Each number is 50 + 12 x the weight over its row's rms, rounded and kept within 0 to 99. Layers, rows and columns count from 0. The size before them is the row's rms in percent of the matrix's.

# k: layer 8 attention key, 64x384, rms 0.0308, rows 50-63, columns 64-127
# q: layer 8 attention query, 384x384, rms 0.0309, rows 51-63,115-127,179-191,243-255,307-319,371-383, columns 64-127
# v: layer 8 attention value, 64x384, rms 0.0305, rows 0-1, columns 64-127
# o: layer 8 attention output (transposed), 384x384, rms 0.0383, rows 0-1,64-65,128-129,192-193,256-257,320, columns 64-127
k50 132:46 47 50 49 66 66 79 48 48 28 64 48 62 66 62 64 39 53 59 45 55 34 46 64 46 48 56 48 46 46 58 64 64 43 55 51 35 39 50 43 57 68 54 44 58 43 52 33 40 46 51 75 41 55 28 41 61 58 44 49 56 58 67 54
q51 086:57 61 59 68 69 47 46 44 42 68 35 55 58 47 52 56 73 60 51 43 58 72 59 56 31 53 36 49 54 36 55 48 60 51 46 61 40 70 50 50 64 33 64 54 21 37 36 59 53 52 47 69 53 49 40 51 55 52 38 39 49 51 51 59
q115 086:58 66 53 74 49 46 47 35 48 60 36 38 51 47 33 54 64 54 63 35 50 63 54 56 31 47 36 43 47 38 53 39 70 54 47 57 36 73 43 45 57 48 77 54 56 22 36 65 49 57 38 57 54 46 41 52 56 50 42 45 42 48 58 52
q179 091:60 81 57 69 62 40 48 55 41 66 38 48 44 51 79 45 61 56 53 46 53 53 54 57 39 58 40 58 55 41 52 50 69 58 37 45 54 59 56 48 60 43 68 53 38 25 39 59 71 58 39 61 38 56 51 43 45 35 33 47 42 42 59 47
q243 078:62 55 56 69 53 61 37 28 58 64 50 44 60 46 22 54 60 20 56 27 54 57 55 57 48 54 36 42 57 37 42 50 51 45 45 63 48 75 38 54 53 30 71 58 46 29 39 49 51 60 42 54 56 49 37 45 62 54 63 55 45 65 55 52
q307 093:56 48 40 71 73 55 56 60 61 74 57 64 67 59 57 45 51 33 56 39 58 59 50 51 39 58 33 37 57 41 34 59 51 50 37 47 54 81 40 73 66 29 69 59 36 38 45 50 67 53 56 44 52 59 45 33 41 66 51 67 52 54 40 42
q371 097:44 53 44 60 53 50 38 52 49 52 50 57 49 55 55 49 50 45 70 53 78 38 64 36 38 55 39 58 43 40 59 48 53 68 52 47 29 73 49 57 65 24 73 60 42 24 48 54 57 58 54 48 33 71 54 52 59 40 43 70 29 58 63 53
k51 152:63 69 47 33 60 47 61 73 40 47 34 61 56 32 58 41 45 60 49 47 69 47 54 55 46 33 57 53 33 46 55 75 59 55 34 37 52 51 64 43 42 40 77 51 28 25 48 62 74 51 50 53 46 64 32 56 43 40 28 39 49 48 45 52
q52 089:57 49 50 50 51 71 37 29 54 40 58 56 52 64 63 54 58 55 44 70 38 44 25 56 57 64 49 38 44 51 49 51 58 49 51 32 70 59 52 73 61 57 64 47 47 34 56 49 56 41 63 45 63 46 39 41 52 46 70 39 62 54 31 39
q116 079:47 53 59 37 47 59 50 39 45 58 52 50 60 51 60 45 43 43 43 55 34 50 25 59 49 57 45 44 42 57 45 69 39 48 49 42 77 69 47 66 77 46 61 71 39 42 45 39 58 53 55 36 64 56 52 36 59 50 71 48 47 52 46 22
q180 086:51 40 63 41 57 67 52 33 52 43 60 36 63 50 54 39 64 55 47 49 39 48 35 56 53 66 48 39 51 60 52 60 53 43 51 44 62 64 48 71 80 69 51 58 52 39 46 34 64 52 65 42 73 43 42 39 61 41 73 51 58 45 27 33
q244 078:61 53 50 42 54 56 59 50 51 39 41 68 52 51 64 57 35 47 45 65 45 68 41 52 45 42 42 42 50 43 38 43 56 70 64 61 61 67 45 58 50 48 58 71 45 18 56 48 47 51 57 33 53 71 61 47 50 48 74 46 60 77 48 32
q308 096:40 29 48 54 50 59 46 30 55 09 58 25 46 42 38 50 44 50 51 58 41 54 15 44 41 50 48 29 58 57 44 36 66 68 59 43 51 47 52 59 55 48 45 50 60 30 57 52 55 36 64 55 56 54 59 36 53 62 64 55 64 47 35 56
q372 098:51 47 69 57 58 63 37 26 66 45 63 45 56 40 47 57 45 71 38 55 24 47 19 39 57 54 60 36 60 63 66 50 45 46 43 45 66 56 52 53 71 60 52 38 71 35 41 51 58 36 49 29 59 39 50 45 53 42 72 45 55 42 33 51
k52 158:66 43 49 53 57 46 73 38 52 43 59 56 49 57 48 47 60 44 69 59 42 49 40 48 46 48 49 46 67 34 36 56 34 59 69 46 72 53 42 77 44 69 57 48 37 26 62 62 54 68 65 43 52 56 13 37 60 66 72 47 47 31 53 54
q53 083:36 33 66 48 57 64 57 24 55 52 44 43 36 59 40 55 39 53 65 51 38 64 39 56 33 74 68 51 55 60 66 47 57 59 57 52 52 38 55 64 52 54 37 41 29 33 43 38 51 50 70 57 39 39 62 77 58 55 47 44 67 70 49 54
q117 078:33 54 51 46 37 74 45 26 51 55 50 34 27 63 46 39 41 37 60 50 31 60 50 59 47 59 48 57 49 54 69 51 58 67 43 48 47 27 45 63 38 63 53 34 16 41 64 55 41 45 51 72 51 33 63 57 49 56 47 48 70 64 60 57
q181 085:40 22 55 47 64 78 46 25 46 55 53 39 40 52 49 55 45 57 59 53 36 61 56 62 44 74 65 41 50 54 70 40 74 58 52 30 49 33 60 58 58 58 52 38 47 42 42 60 42 53 73 69 43 33 59 70 57 56 47 49 78 59 78 58
q245 079:32 58 44 46 50 62 51 21 54 51 41 36 48 60 43 36 27 42 49 34 38 48 48 55 45 42 66 58 59 60 54 54 50 48 45 70 51 52 38 64 58 43 50 47 06 22 62 65 41 43 44 62 56 42 39 65 27 63 63 61 75 51 67 53
q309 095:47 32 27 46 78 44 34 19 55 48 56 50 40 43 49 57 40 27 46 56 41 59 26 39 38 66 65 41 61 44 53 72 45 49 53 59 53 54 40 60 67 49 53 48 38 30 48 50 48 53 57 59 51 68 45 52 41 58 53 61 80 51 55 56
q373 096:52 46 54 66 54 45 34 33 66 55 55 44 47 52 45 58 44 43 63 55 47 40 45 38 78 69 62 35 55 58 61 56 65 47 53 40 39 53 40 57 63 68 73 36 37 35 38 51 53 49 63 64 55 57 63 74 55 61 60 49 51 39 58 46
k53 153:26 52 57 36 39 56 63 46 54 55 55 42 61 39 52 52 29 65 51 36 47 64 55 37 44 62 64 18 60 52 55 50 59 57 21 49 79 46 49 55 53 47 49 42 60 38 31 31 62 43 34 61 48 53 56 40 79 40 55 59 59 38 50 62
q54 087:59 43 39 45 43 64 52 53 52 51 68 39 48 48 41 62 68 65 64 45 28 66 44 46 57 50 51 38 47 41 63 50 52 57 59 65 44 55 58 45 41 48 58 46 47 57 55 38 42 51 49 65 37 32 48 48 54 41 49 58 64 56 52 65
q118 079:55 60 28 46 46 62 56 43 49 40 71 54 48 55 38 49 55 60 66 40 32 62 43 52 56 55 53 33 49 43 68 45 51 41 43 59 49 49 52 40 41 54 61 56 60 51 58 52 47 53 63 64 47 30 64 60 55 44 54 48 64 58 50 71
q182 084:48 40 47 49 42 52 50 34 41 42 64 55 54 39 39 46 46 52 52 38 38 65 47 42 55 44 71 27 42 38 58 52 56 36 52 68 50 61 42 46 53 41 64 51 42 64 50 33 50 46 60 59 48 44 54 56 59 41 42 67 56 47 50 53
q246 070:30 59 39 27 52 55 34 61 45 53 66 47 45 68 42 51 56 73 63 51 49 54 63 46 52 39 55 51 29 57 58 53 37 47 61 56 50 57 58 53 35 59 47 55 49 53 60 45 40 55 50 69 39 39 58 61 53 55 61 40 55 62 43 73
q310 092:53 53 48 43 32 64 36 61 31 42 62 47 48 57 36 48 49 87 51 52 38 50 59 44 58 40 42 39 36 32 57 40 52 34 63 55 53 52 61 49 34 55 52 58 49 65 44 50 40 41 43 59 42 36 48 64 59 37 43 49 42 65 49 45
q374 094:66 36 33 38 39 70 36 41 25 48 68 43 47 44 37 46 52 77 52 43 42 78 41 47 70 44 47 37 48 41 63 72 71 29 48 63 56 48 63 34 47 33 72 58 40 49 53 36 73 38 63 59 55 43 47 58 64 33 41 63 57 58 58 53
k54 155:51 45 36 33 38 52 57 28 43 43 67 33 57 38 49 53 42 73 36 49 10 50 50 41 40 55 63 38 43 42 63 48 60 44 45 47 44 45 59 45 72 55 46 44 57 56 46 25 51 53 59 52 35 41 56 44 44 36 65 67 71 48 58 44
q55 090:47 59 49 36 59 66 65 47 84 57 47 46 41 30 36 54 64 50 63 61 55 57 50 53 27 36 79 51 62 52 37 68 47 40 51 47 39 68 49 61 44 60 63 39 41 42 48 60 57 53 79 34 40 69 55 76 62 32 37 59 53 32 50 70
q119 084:50 68 47 44 65 66 56 43 85 58 51 55 53 23 29 57 61 35 62 56 51 63 54 56 31 52 57 45 58 58 44 50 49 48 53 46 39 61 62 50 45 66 59 37 59 55 41 39 41 42 76 40 39 66 53 75 57 32 42 53 54 45 56 63
q183 088:32 53 43 39 63 57 65 42 74 43 55 43 57 30 38 54 61 52 55 67 59 56 49 53 31 43 67 52 60 36 32 82 43 33 63 35 49 61 43 58 55 61 69 37 23 42 53 54 59 50 75 29 47 69 46 80 71 46 42 59 59 43 54 61
q247 078:59 62 52 43 70 61 57 41 81 46 39 50 51 48 38 42 38 46 75 44 59 62 55 47 37 39 57 40 51 60 51 34 66 35 47 54 33 39 53 42 41 61 55 39 50 62 44 48 51 62 62 62 39 46 47 66 35 39 52 70 59 46 48 56
q311 098:42 40 47 38 48 49 64 34 65 28 49 54 39 40 53 38 53 74 56 59 41 55 36 33 51 59 54 56 62 40 61 43 54 56 48 40 55 53 42 52 39 55 71 57 47 46 52 54 36 56 55 41 52 37 57 70 52 33 47 70 50 48 58 39
q375 095:50 54 52 58 75 57 54 40 82 46 46 57 61 41 62 39 79 45 41 66 22 56 39 50 49 81 49 51 67 58 40 58 54 57 50 38 60 51 38 57 58 56 56 33 25 59 48 60 41 50 64 31 63 70 31 60 40 30 29 60 52 47 64 37
k55 150:32 49 31 60 54 42 43 49 36 45 65 50 46 63 46 46 72 56 45 31 46 56 44 59 43 50 50 35 70 54 59 66 71 49 37 54 26 67 32 57 72 51 56 65 57 47 39 39 56 59 84 36 67 71 97 80 67 43 27 56 49 28 59 43
q56 084:66 50 60 46 58 47 43 50 62 32 39 44 30 58 57 45 39 43 66 59 43 48 20 39 64 39 42 58 20 38 50 51 60 63 64 44 50 07 39 36 59 56 32 57 52 40 67 55 54 59 59 63 48 31 48 45 51 45 43 38 52 57 53 54
q120 082:59 63 59 62 51 33 38 53 57 59 27 46 62 66 50 43 32 43 66 37 43 51 41 48 56 37 28 56 22 37 44 61 37 60 55 53 39 23 36 44 75 47 47 63 37 45 58 36 50 56 53 55 44 36 54 53 66 43 42 42 52 71 49 55
q184 087:65 39 72 47 45 42 41 48 46 36 34 38 35 42 42 43 61 39 68 61 33 51 23 36 61 34 45 61 24 49 43 46 56 59 58 51 51 11 48 36 59 44 40 60 54 60 47 60 47 48 50 55 42 30 46 42 55 60 44 36 85 65 50 55
q248 079:46 58 56 72 57 42 49 51 67 61 17 54 63 60 46 43 60 46 53 30 39 49 29 52 45 60 47 49 44 46 65 58 50 58 56 47 48 28 59 48 56 48 56 51 53 31 48 59 42 43 62 56 42 41 70 58 72 36 22 34 38 52 44 60
q312 096:56 49 53 49 41 44 42 46 59 30 28 35 37 43 44 34 49 52 50 40 30 52 27 35 45 49 54 47 46 52 59 35 65 73 63 43 59 00 53 47 41 68 44 50 83 57 65 63 55 56 50 52 41 27 57 60 58 33 38 37 48 43 51 52
q376 095:59 41 52 46 38 41 52 47 72 29 40 51 24 62 34 38 67 62 56 37 34 48 51 27 77 28 38 59 53 57 38 50 45 73 68 49 50 17 47 40 56 53 36 49 76 69 57 76 55 40 56 53 45 40 48 14 50 53 47 42 76 62 57 59
k56 149:52 54 60 26 69 63 55 44 64 44 46 37 54 61 58 58 47 29 52 40 38 59 24 55 36 40 53 54 24 47 45 41 61 54 49 73 41 41 42 42 59 56 40 45 40 60 58 47 47 62 60 21 37 40 60 63 52 51 40 40 53 72 54 52
q57 089:68 62 54 54 48 59 44 51 42 33 66 32 39 54 62 32 58 52 54 26 38 44 59 45 48 42 51 41 67 60 50 65 70 48 55 56 55 47 46 57 59 68 61 61 67 37 51 24 33 42 48 58 20 40 66 35 48 45 53 58 43 64 69 50
q121 085:60 54 51 61 42 60 60 57 38 34 51 25 38 51 59 22 64 61 49 29 53 44 54 50 49 36 71 39 51 56 37 60 61 50 57 51 54 60 54 41 50 69 56 63 69 32 56 17 38 49 34 61 41 43 59 38 69 54 44 55 49 75 65 45
q185 092:55 54 55 59 49 63 48 47 54 21 60 36 34 57 60 35 60 63 51 29 34 45 48 48 55 34 61 46 64 65 59 62 63 52 52 54 55 55 47 52 39 44 67 50 62 35 56 23 33 51 27 33 31 42 67 43 39 40 59 60 39 57 72 54
q249 079:75 50 47 48 37 60 84 50 36 55 67 53 63 52 47 27 59 46 50 30 36 49 62 50 36 46 39 36 44 46 53 68 45 46 57 54 34 63 60 40 68 53 57 70 58 49 65 37 29 55 47 61 51 63 68 48 73 53 40 69 51 69 65 45
q313 098:81 43 57 67 67 67 51 37 51 48 83 27 46 61 68 54 48 31 51 38 52 50 55 38 49 37 56 27 60 49 57 61 62 44 57 57 54 61 39 55 70 26 58 47 66 50 57 45 61 51 59 36 49 49 63 34 34 65 53 74 67 50 46 63
q377 097:60 34 69 63 45 68 35 30 71 46 54 35 43 53 54 34 36 42 45 55 44 46 69 29 62 44 65 34 54 67 41 54 60 36 54 61 58 57 51 73 63 34 62 49 48 42 48 27 51 44 54 46 45 48 71 44 43 47 53 62 56 61 61 57
k57 137:69 60 65 53 51 47 35 50 50 40 56 40 43 41 67 64 48 56 67 51 20 63 46 46 33 52 60 64 61 47 53 61 65 67 69 46 74 51 58 42 50 34 59 31 48 45 39 35 34 60 47 54 40 42 49 53 51 43 63 53 49 52 62 54
q58 087:51 29 44 53 65 34 63 50 37 51 60 41 63 28 43 45 49 47 46 38 57 41 53 38 44 59 71 38 65 64 84 62 50 43 46 52 53 31 51 53 45 51 73 36 63 51 54 49 42 52 67 47 57 43 75 69 52 44 53 47 54 38 50 39
q122 085:48 30 61 62 70 37 66 52 28 51 52 39 65 21 35 45 44 28 49 31 49 43 57 50 48 73 77 40 56 60 69 48 53 43 44 60 43 36 38 57 46 44 76 45 54 42 45 52 44 54 58 41 63 47 65 73 34 39 56 46 54 42 39 46
q186 089:61 38 51 60 50 33 53 51 44 64 62 50 56 39 52 42 66 52 48 47 47 52 60 36 42 64 64 41 62 66 68 32 60 60 47 57 60 23 42 70 54 51 59 47 63 43 53 49 38 66 76 56 52 59 58 63 52 33 43 44 47 32 49 41
q250 079:55 30 69 49 62 44 77 62 45 39 45 26 59 34 38 51 45 52 52 24 46 44 39 44 34 66 62 59 63 66 66 58 45 61 45 70 43 26 55 41 38 53 73 53 70 39 52 59 47 51 42 42 58 52 70 67 51 53 53 43 48 52 34 29
q314 103:42 54 60 49 48 48 60 50 45 46 45 00 50 37 28 36 40 87 43 46 45 55 44 48 35 53 65 53 64 72 62 51 56 54 51 57 54 16 47 49 37 64 54 49 51 55 52 54 37 39 71 51 41 39 68 65 57 29 44 49 59 37 51 41
q378 101:58 35 51 51 70 56 61 50 44 55 47 26 52 28 37 36 51 55 43 41 54 56 48 63 44 50 66 20 56 77 50 56 76 48 55 47 62 40 64 62 33 40 53 53 46 67 71 45 44 49 61 57 63 55 70 55 54 51 42 43 73 40 59 33
k58 154:68 41 56 53 50 51 76 62 51 52 44 42 70 35 54 54 47 31 48 39 50 57 49 54 34 44 53 42 51 63 70 49 47 61 50 58 70 28 27 53 41 73 62 42 40 46 45 44 53 55 62 42 56 49 57 57 21 30 38 43 46 43 44 68
q59 088:71 57 81 57 37 59 55 53 73 61 58 53 38 62 43 55 41 37 52 38 85 48 51 38 64 65 53 74 44 42 48 38 48 50 56 54 54 51 26 65 59 41 48 48 40 51 50 44 69 55 45 64 40 58 60 60 41 38 54 48 47 50 38 31
q123 082:62 58 74 55 34 50 51 56 69 63 62 48 42 53 39 45 52 29 36 33 70 50 58 36 56 69 43 77 46 41 58 45 44 46 57 61 44 38 42 63 67 53 53 47 40 50 51 47 65 59 57 71 40 61 71 51 45 45 58 60 42 48 42 39
q187 087:58 62 73 68 45 32 57 50 79 54 51 39 48 57 50 52 49 54 51 30 72 30 50 39 69 57 53 69 55 49 49 60 40 53 50 59 45 67 39 54 58 41 54 58 42 43 39 36 62 39 47 49 36 68 64 61 29 45 56 54 34 47 31 30
q251 080:66 50 70 53 57 54 46 54 84 63 73 61 54 44 36 52 56 47 39 55 53 59 54 52 54 66 42 66 41 31 51 48 61 73 54 59 37 47 63 75 61 52 50 35 55 43 69 52 54 48 50 65 50 57 68 62 47 40 54 71 45 35 33 40
q315 101:44 69 66 65 38 40 71 52 65 44 31 46 44 49 40 54 59 67 60 42 63 34 44 41 48 65 49 67 43 50 48 30 64 63 61 38 30 38 37 56 33 44 37 52 57 39 57 42 54 33 45 50 47 31 57 66 55 51 49 51 50 48 26 34
q379 100:63 66 78 81 51 54 52 61 65 52 43 31 50 68 44 51 54 65 60 43 68 39 48 51 44 63 56 72 55 41 52 27 61 59 58 58 36 53 40 54 36 57 35 40 51 48 65 42 49 50 33 59 49 42 50 64 45 45 37 70 39 62 36 34
k59 146:66 64 60 69 31 58 37 52 59 58 47 66 46 77 53 37 60 53 43 39 65 53 41 53 60 65 43 67 50 52 69 53 44 64 58 51 40 43 49 45 46 35 72 54 49 48 33 46 73 48 36 63 34 60 74 66 60 40 63 55 31 46 38 33
q60 085:38 51 54 42 45 49 55 25 44 33 58 58 74 49 63 25 73 39 42 47 59 49 69 56 37 56 37 45 79 58 43 55 48 37 36 52 65 61 47 61 41 40 48 75 47 48 33 63 37 46 37 43 49 45 52 37 49 43 33 59 57 37 27 49
q124 082:30 33 60 37 37 53 63 32 41 41 70 71 71 44 54 18 75 39 40 39 63 58 57 45 38 49 29 46 68 49 36 49 39 37 49 54 60 62 41 51 33 32 59 72 40 60 41 64 44 48 37 54 47 48 50 38 59 36 32 70 52 38 37 45
q188 089:36 38 48 57 57 53 55 28 49 48 58 57 73 50 62 42 75 49 47 49 51 49 67 52 40 65 40 42 65 73 42 39 58 38 44 48 59 44 52 79 58 46 59 68 58 40 59 58 45 46 46 68 55 43 56 44 43 49 53 47 59 43 30 45
q252 077:63 52 60 36 26 50 65 51 33 47 53 73 65 48 72 14 72 36 47 63 61 64 43 43 38 48 40 58 38 56 65 63 47 42 51 39 47 64 54 47 34 33 62 66 51 61 42 48 56 66 50 50 44 57 47 54 57 15 41 69 49 45 53 33
q316 096:58 45 39 52 60 58 60 40 56 35 54 41 74 52 53 26 63 38 38 45 55 55 61 31 43 45 47 30 53 51 64 44 27 36 46 48 49 38 45 53 63 50 40 73 54 50 65 53 52 67 71 59 63 41 41 36 31 43 35 61 53 26 73 52
q380 093:44 60 59 39 56 56 63 49 79 48 72 56 67 56 53 49 66 63 43 54 49 55 70 41 38 53 25 42 54 47 51 60 45 47 53 52 54 54 36 64 57 40 38 48 51 44 39 57 40 45 45 54 69 45 46 40 42 35 51 66 62 37 50 60
k60 140:47 51 57 66 58 56 65 36 47 63 77 54 77 45 73 38 55 52 44 61 53 58 65 84 34 40 53 40 50 49 43 56 33 48 50 58 63 46 48 69 27 52 44 78 31 59 45 40 49 56 64 58 71 42 48 40 63 45 31 40 53 45 38 61
q61 088:38 44 40 36 41 44 56 55 73 62 66 55 40 51 43 61 34 74 35 60 55 25 46 27 65 33 79 56 53 51 58 57 45 32 39 48 51 67 59 54 49 59 46 45 68 43 48 24 68 80 57 36 55 52 49 50 37 63 66 66 50 33 40 45
q125 084:36 42 38 51 46 49 47 51 67 55 62 56 43 37 50 67 28 61 36 45 47 37 33 35 60 50 84 56 52 53 50 53 65 35 50 47 55 78 52 59 44 46 38 57 57 48 38 29 65 73 57 39 62 61 57 52 47 59 69 57 54 40 51 38
q189 084:50 42 52 52 33 48 61 40 71 53 66 66 43 51 47 55 39 88 31 70 40 48 43 35 69 57 64 49 42 39 52 56 40 33 51 48 48 74 75 48 44 51 33 34 62 36 54 42 57 66 52 48 45 67 49 47 48 56 56 63 61 40 56 50
q253 077:42 36 59 60 58 52 54 59 64 64 63 53 57 45 42 55 35 46 32 25 62 45 37 52 60 66 58 58 47 43 45 67 47 33 40 46 68 66 40 58 55 43 44 65 31 42 26 44 66 67 56 51 67 54 53 43 56 71 60 61 46 36 35 39
q317 095:44 21 44 47 47 39 51 38 54 67 77 87 55 41 43 41 47 31 41 60 61 39 43 45 65 44 56 59 48 38 45 73 33 29 35 56 46 85 57 55 51 47 55 66 33 40 47 37 58 66 43 34 55 58 57 46 60 73 53 58 54 52 30 44
q381 097:42 31 50 65 25 47 49 35 51 56 62 58 43 43 58 60 48 69 25 77 29 44 29 45 74 43 65 55 47 49 52 53 33 27 39 58 48 88 56 52 45 55 63 47 58 52 50 22 60 57 56 43 49 59 52 48 37 59 53 67 31 44 34 63
k61 145:44 49 47 30 31 68 52 36 47 35 52 61 34 55 48 32 47 37 39 54 43 52 37 63 50 49 55 63 50 49 53 71 52 43 50 42 57 39 74 39 67 62 35 49 55 35 59 32 73 73 55 51 32 63 54 44 47 55 34 62 54 41 45 43
q62 085:37 48 33 60 29 68 73 46 45 60 54 57 29 55 52 38 60 78 48 57 53 43 47 49 46 43 27 40 57 58 63 40 47 40 65 68 47 39 64 37 24 41 51 59 34 74 42 40 35 67 59 51 41 65 53 57 56 38 38 49 55 60 74 46
q126 081:35 51 39 49 55 46 60 57 51 65 47 52 39 37 49 48 50 54 50 55 66 47 50 65 33 39 28 50 60 57 46 62 63 41 50 59 52 61 62 52 33 28 50 80 39 84 40 26 51 61 60 35 52 60 54 59 57 48 43 50 33 62 49 28
q190 083:41 66 19 52 37 78 65 54 42 63 44 75 47 42 49 36 55 68 39 49 67 50 54 57 42 40 43 54 54 57 48 34 54 46 60 65 48 40 64 41 19 32 44 58 23 77 42 53 52 53 64 52 42 68 62 39 55 45 30 46 48 66 65 38
q254 079:38 33 42 52 41 47 61 45 33 54 50 44 26 54 40 46 56 70 44 51 54 29 55 62 29 34 33 36 58 66 54 54 73 43 50 42 61 53 61 41 35 54 49 72 57 68 51 34 44 56 42 48 53 61 50 71 60 63 54 53 59 48 45 44
q318 101:35 59 43 58 24 48 66 50 44 46 38 18 36 52 42 37 43 82 33 46 75 46 69 55 37 38 52 61 48 79 60 42 70 40 45 65 30 34 53 35 03 54 48 41 39 77 54 43 48 52 65 55 44 49 84 66 58 34 46 42 49 42 52 41
q382 096:56 58 50 61 50 47 75 46 49 48 42 45 52 44 52 36 47 67 46 33 81 52 67 58 40 38 30 56 54 58 44 39 42 62 60 55 49 46 52 46 18 36 36 67 44 72 57 46 43 55 53 51 48 66 73 55 21 32 25 45 62 47 57 43
k62 141:51 39 20 36 27 62 46 45 58 69 38 58 40 38 38 56 55 65 60 60 50 66 37 45 56 54 54 66 74 72 64 20 60 39 48 62 46 58 65 34 23 14 46 36 27 69 44 41 46 56 71 35 26 57 58 56 42 50 30 51 32 58 60 46
q63 085:39 41 55 55 58 67 28 44 45 57 47 49 34 69 47 56 42 59 39 40 48 40 55 51 53 26 50 51 58 50 61 59 59 59 42 32 41 58 49 53 43 64 32 32 51 25 71 67 47 65 55 66 43 48 39 30 60 62 49 50 75 58 61 46
q127 078:41 32 61 53 53 63 46 31 39 58 43 56 36 58 54 54 39 59 50 37 61 49 49 49 51 22 53 55 54 57 55 51 50 62 43 25 31 39 49 50 41 54 33 35 38 32 63 58 34 64 62 53 44 74 45 44 59 62 39 47 77 58 60 54
q191 088:40 34 58 47 55 61 40 66 45 42 44 61 40 60 49 54 42 42 51 38 51 45 56 44 35 16 60 48 48 61 55 72 50 38 43 48 38 45 38 55 42 55 39 36 42 33 63 66 47 68 54 51 46 59 53 39 59 72 49 46 65 56 59 43
q255 073:52 34 66 40 57 47 58 32 45 67 55 62 46 63 49 74 47 59 60 45 57 39 31 40 48 34 33 64 61 60 64 43 62 57 50 36 46 39 60 53 48 52 37 35 53 37 61 61 53 46 60 62 52 56 50 43 48 49 49 55 71 53 51 54
q319 091:53 44 50 46 48 53 60 46 52 59 59 67 55 69 42 65 55 60 44 37 54 26 61 57 38 34 35 48 49 63 53 43 39 47 60 59 33 41 37 46 39 44 57 40 51 46 82 59 46 40 48 82 47 36 47 44 66 52 61 59 67 64 67 56
q383 096:43 51 58 43 52 48 58 47 73 40 34 44 36 45 50 58 38 26 46 46 56 46 62 59 34 34 42 57 45 71 43 45 39 52 64 50 62 53 47 49 24 44 36 48 56 48 91 64 64 68 44 52 45 65 58 60 77 54 50 39 47 73 50 65
k63 156:48 55 37 61 70 53 42 55 50 49 51 46 36 51 66 49 58 64 48 39 56 45 57 50 58 37 61 42 54 58 57 44 44 52 46 58 44 50 55 50 66 41 59 32 85 37 55 38 55 53 33 51 55 45 38 52 71 56 46 33 43 60 42 54
v0 099:43 37 37 43 36 53 46 65 80 44 39 60 54 40 53 36 32 56 43 59 41 35 52 55 65 55 62 51 63 73 32 56 40 32 49 62 32 57 59 48 77 65 43 37 51 39 53 53 32 56 45 48 59 59 56 39 70 45 63 62 40 46 36 60
o0 100:40 56 46 61 52 51 62 67 54 34 45 40 42 75 38 57 45 62 43 47 62 59 38 58 19 61 64 45 50 64 38 35 49 45 68 58 38 37 65 45 59 60 56 45 39 50 44 47 41 53 43 42 66 67 54 43 33 53 47 23 49 58 42 48
o64 089:52 59 61 49 53 48 59 38 42 42 58 35 45 43 52 54 43 41 43 34 44 35 57 63 53 72 68 29 42 66 40 53 48 60 51 63 42 57 35 32 42 49 80 51 63 73 47 48 59 59 65 36 41 68 46 59 45 53 42 33 59 25 65 57
o128 098:45 55 49 56 63 48 65 76 33 22 64 66 53 48 53 54 54 43 35 51 56 53 52 45 11 56 62 50 63 47 50 50 42 50 56 71 46 41 63 37 22 54 49 44 47 53 47 58 27 37 51 63 41 54 57 25 44 50 52 36 60 69 60 55
o192 098:41 49 60 59 46 63 64 54 53 44 41 44 34 53 65 56 43 33 53 44 60 51 49 58 52 84 68 29 50 70 33 42 51 58 65 51 31 56 66 40 50 59 78 34 42 61 50 35 50 47 61 30 58 58 53 74 52 49 60 36 42 46 59 61
o256 095:32 64 53 57 40 36 65 59 52 42 41 37 41 55 45 54 53 53 52 50 57 46 37 41 31 55 61 19 51 69 45 49 53 45 71 62 39 56 68 55 61 58 33 35 24 49 34 44 38 40 66 41 56 39 52 41 58 69 54 41 25 68 57 41
o320 104:44 49 48 55 50 39 61 53 54 35 61 35 66 79 34 41 50 60 53 39 47 39 58 47 41 49 64 49 42 49 47 58 48 41 58 61 46 64 66 53 59 50 33 37 28 49 43 58 38 48 55 62 69 46 40 43 47 52 35 53 27 67 60 54
v1 098:45 48 43 50 61 49 48 72 28 73 50 44 55 54 33 60 65 45 27 71 62 35 35 61 35 52 27 55 54 64 52 45 52 54 23 46 71 62 48 46 49 50 54 56 40 50 47 48 48 29 38 49 56 44 53 63 52 55 34 89 39 42 57 46
o1 109:59 47 62 60 65 61 46 54 50 52 32 44 54 54 45 77 42 38 37 67 41 45 47 62 36 55 65 51 56 56 64 50 58 45 49 30 70 33 57 56 53 46 57 50 35 63 38 58 57 27 57 48 58 39 49 61 54 40 41 73 35 37 54 62
o65 088:33 56 57 62 58 50 81 59 48 51 40 52 36 41 67 61 62 71 57 42 29 40 50 62 55 32 65 72 50 47 30 55 46 54 36 23 71 45 43 44 27 38 53 54 66 54 43 51 52 52 50 55 52 61 37 49 34 44 63 32 79 51 51 56
o129 099:79 29 52 71 47 49 35 48 59 50 56 63 43 67 51 64 46 41 57 50 50 60 17 34 45 54 56 52 54 47 49 48 69 67 61 65 47 49 45 43 64 57 62 08 52 44 69 55 50 62 56 48 43 43 47 51 73 55 29 37 70 54 46 61
o193 118:49 43 47 56 68 47 72 58 51 49 47 37 53 51 46 73 59 55 40 59 48 36 50 60 52 38 60 66 54 52 59 47 59 41 57 18 82 37 57 59 37 51 55 60 50 61 47 60 59 39 38 65 46 53 54 66 38 42 73 70 54 49 42 55
o257 091:45 44 57 60 47 64 42 49 49 46 50 45 40 84 32 66 47 55 39 57 52 27 38 67 42 50 65 63 60 65 69 45 56 24 40 34 62 40 73 54 52 47 58 46 18 57 53 65 57 45 58 64 57 46 58 50 56 46 65 92 38 43 52 52